Weights of a small transformer language model.
Size: width 320, 5 heads of 64, MLP 1280 SwiGLU, vocabulary 7736, 18.1M parameters.
Training: a variant of SOAP for these matrices, 277M tokens, 4491 steps.
Each number is 200 + 30 x the weight over the matrix's rms, rounded and kept within 0 to 999. Layers, rows and columns count from 0.

# q: layer 2 attention query, 320x320, rms 0.0665, rows 96-104, columns 0-79
# k: layer 2 attention key, 320x320, rms 0.063, rows 96-103, columns 0-79
q96,194,203,201,176,192,204,180,193,173,217,161,186,205,215,189,214,203,203,223,209,206,199,197,217,245,179,204,225,166,191,180,193,223,232,195,257,260,201,175,190,151,193,213,233,204,211,188,202,222,199,202,187,199,226,206,188,149,184,191,174,170,206,172,184,198,204,205,200,202,256,197,175,195,236,185,194,212,240,174,209
k96,239,145,236,185,220,164,189,212,212,100,186,195,137,244,182,172,274,172,210,216,219,201,248,180,215,194,241,206,206,234,218,190,171,143,206,181,166,215,186,209,174,189,195,171,157,228,212,93,174,153,220,115,149,224,209,142,230,145,170,91,175,136,163,223,246,161,254,218,192,176,173,215,209,146,238,233,220,183,194,225
q97,210,194,175,187,196,148,172,176,187,232,219,196,226,236,205,190,211,218,229,205,185,176,205,208,236,251,154,188,180,188,190,176,192,237,191,228,238,177,191,212,177,199,202,203,237,201,196,233,193,202,217,186,197,208,172,203,206,216,204,251,205,202,240,201,209,226,190,187,227,230,173,215,203,223,193,208,214,194,184,189
k97,235,195,161,205,230,198,226,229,165,223,196,194,234,185,224,188,173,191,226,224,242,201,211,211,169,149,198,180,191,197,207,245,218,216,228,194,232,201,178,187,238,212,196,218,186,192,172,208,179,196,218,205,235,209,198,199,188,198,224,165,202,176,191,166,196,182,195,226,177,225,215,199,195,213,164,196,199,248,168,202
q98,236,186,180,249,220,223,198,226,222,180,161,181,204,195,233,223,205,191,175,190,208,240,188,213,196,169,177,186,197,198,218,219,179,161,226,181,159,224,207,189,214,230,241,173,178,185,199,153,219,188,181,203,190,158,218,180,212,199,176,212,232,194,191,216,197,153,206,256,154,169,218,182,226,154,207,202,184,209,221,202
k98,244,179,193,152,165,168,225,148,214,178,219,156,174,245,211,204,203,211,201,171,208,206,193,190,188,226,199,221,188,235,183,207,186,232,162,186,204,183,199,193,217,237,255,166,207,185,230,202,213,161,155,221,189,158,179,210,206,239,159,144,218,225,154,219,192,196,241,180,212,164,179,195,244,225,217,230,152,166,192,198
q99,221,221,117,158,200,190,204,203,186,198,216,210,195,255,216,198,170,201,200,232,179,220,193,221,214,207,168,153,173,258,219,234,184,160,170,190,209,161,167,234,178,219,213,189,193,225,164,216,174,194,154,239,205,178,191,234,245,201,207,192,249,191,212,234,177,195,183,207,217,224,206,163,217,187,200,199,222,234,210,206
k99,245,172,222,205,202,230,188,179,205,193,173,227,249,209,208,199,189,208,223,172,188,179,214,213,178,212,160,195,146,176,235,176,236,200,223,221,249,186,243,215,204,204,190,209,216,210,188,204,230,235,190,220,231,174,223,247,149,230,213,264,191,184,244,190,172,279,201,164,169,155,246,219,198,205,212,190,176,194,209,167
q100,191,195,248,270,213,190,213,205,235,173,185,205,198,205,204,240,194,185,200,189,206,219,223,178,201,210,202,249,123,168,195,197,230,215,226,213,236,186,192,154,210,216,228,167,211,186,240,172,206,213,196,143,177,180,240,198,197,173,230,224,173,176,169,169,215,173,200,205,163,213,197,228,248,214,182,149,203,226,175,212
k100,195,162,193,201,242,194,222,277,180,202,187,177,209,196,202,202,237,195,172,211,221,213,221,196,178,195,250,196,238,248,170,276,218,188,233,202,191,208,170,208,210,197,242,202,196,198,187,215,193,168,180,197,220,198,130,147,250,180,150,169,211,178,185,200,206,174,207,208,207,203,200,186,194,177,228,247,216,187,171,215
q101,197,204,249,138,210,166,197,197,226,223,202,190,199,197,193,200,235,213,247,184,221,164,203,201,194,202,235,229,208,183,144,240,208,234,202,249,210,190,204,187,227,134,181,204,200,225,209,197,161,203,183,214,246,243,169,213,170,184,236,201,180,199,213,182,215,238,207,189,239,207,236,224,142,234,164,238,221,179,179,153
k101,246,196,220,199,209,252,160,145,175,199,172,237,225,211,226,227,208,219,154,241,198,239,196,179,211,249,208,204,195,169,206,225,175,207,217,198,208,156,156,164,179,204,155,256,229,212,203,231,221,232,255,171,183,272,167,230,233,189,218,190,180,194,216,196,196,248,195,227,175,203,136,238,224,221,166,186,203,244,213,222
q102,239,206,169,159,216,185,172,198,208,191,216,195,164,202,173,229,192,159,189,208,190,190,224,216,214,236,182,178,178,184,213,196,153,233,239,187,225,200,186,219,213,229,235,193,220,163,179,242,171,219,161,165,154,164,184,205,163,216,233,230,200,185,208,214,173,251,190,167,218,214,201,219,188,172,216,211,184,187,203,223
k102,222,168,236,218,230,240,201,188,246,227,214,228,249,176,170,208,148,166,222,205,154,191,212,173,208,196,194,204,228,180,216,185,214,223,167,205,225,206,226,177,205,230,208,179,198,176,179,210,221,212,200,225,223,207,228,243,176,242,214,221,198,185,235,173,205,260,177,206,223,162,256,216,179,232,201,186,200,163,202,151
q103,169,207,175,193,178,202,230,181,186,197,202,246,179,182,260,206,205,230,192,189,239,184,232,170,213,203,171,191,217,188,203,230,192,182,204,183,258,178,237,186,215,173,194,222,206,174,175,195,219,238,181,172,212,208,179,192,192,203,197,220,190,179,206,172,207,218,166,184,160,194,205,189,198,169,187,212,183,199,182,204
k103,204,103,220,193,191,180,199,136,161,208,242,194,218,145,183,248,165,188,203,223,148,188,200,254,126,222,162,167,183,215,216,200,171,166,228,215,251,199,207,222,217,210,187,200,189,217,183,164,177,207,223,208,205,193,205,225,164,210,223,176,195,213,219,203,236,228,164,211,198,195,251,188,198,218,176,217,183,217,199,174
q104,120,214,171,255,156,207,213,247,192,228,155,170,231,164,220,144,184,207,159,180,230,223,207,216,198,200,244,176,196,182,237,210,199,209,165,128,233,145,220,197,201,168,180,198,140,156,190,162,216,231,211,202,177,195,233,172,155,187,186,248,227,192,191,210,205,174,220,166,193,199,211,163,187,165,216,192,172,204,223,228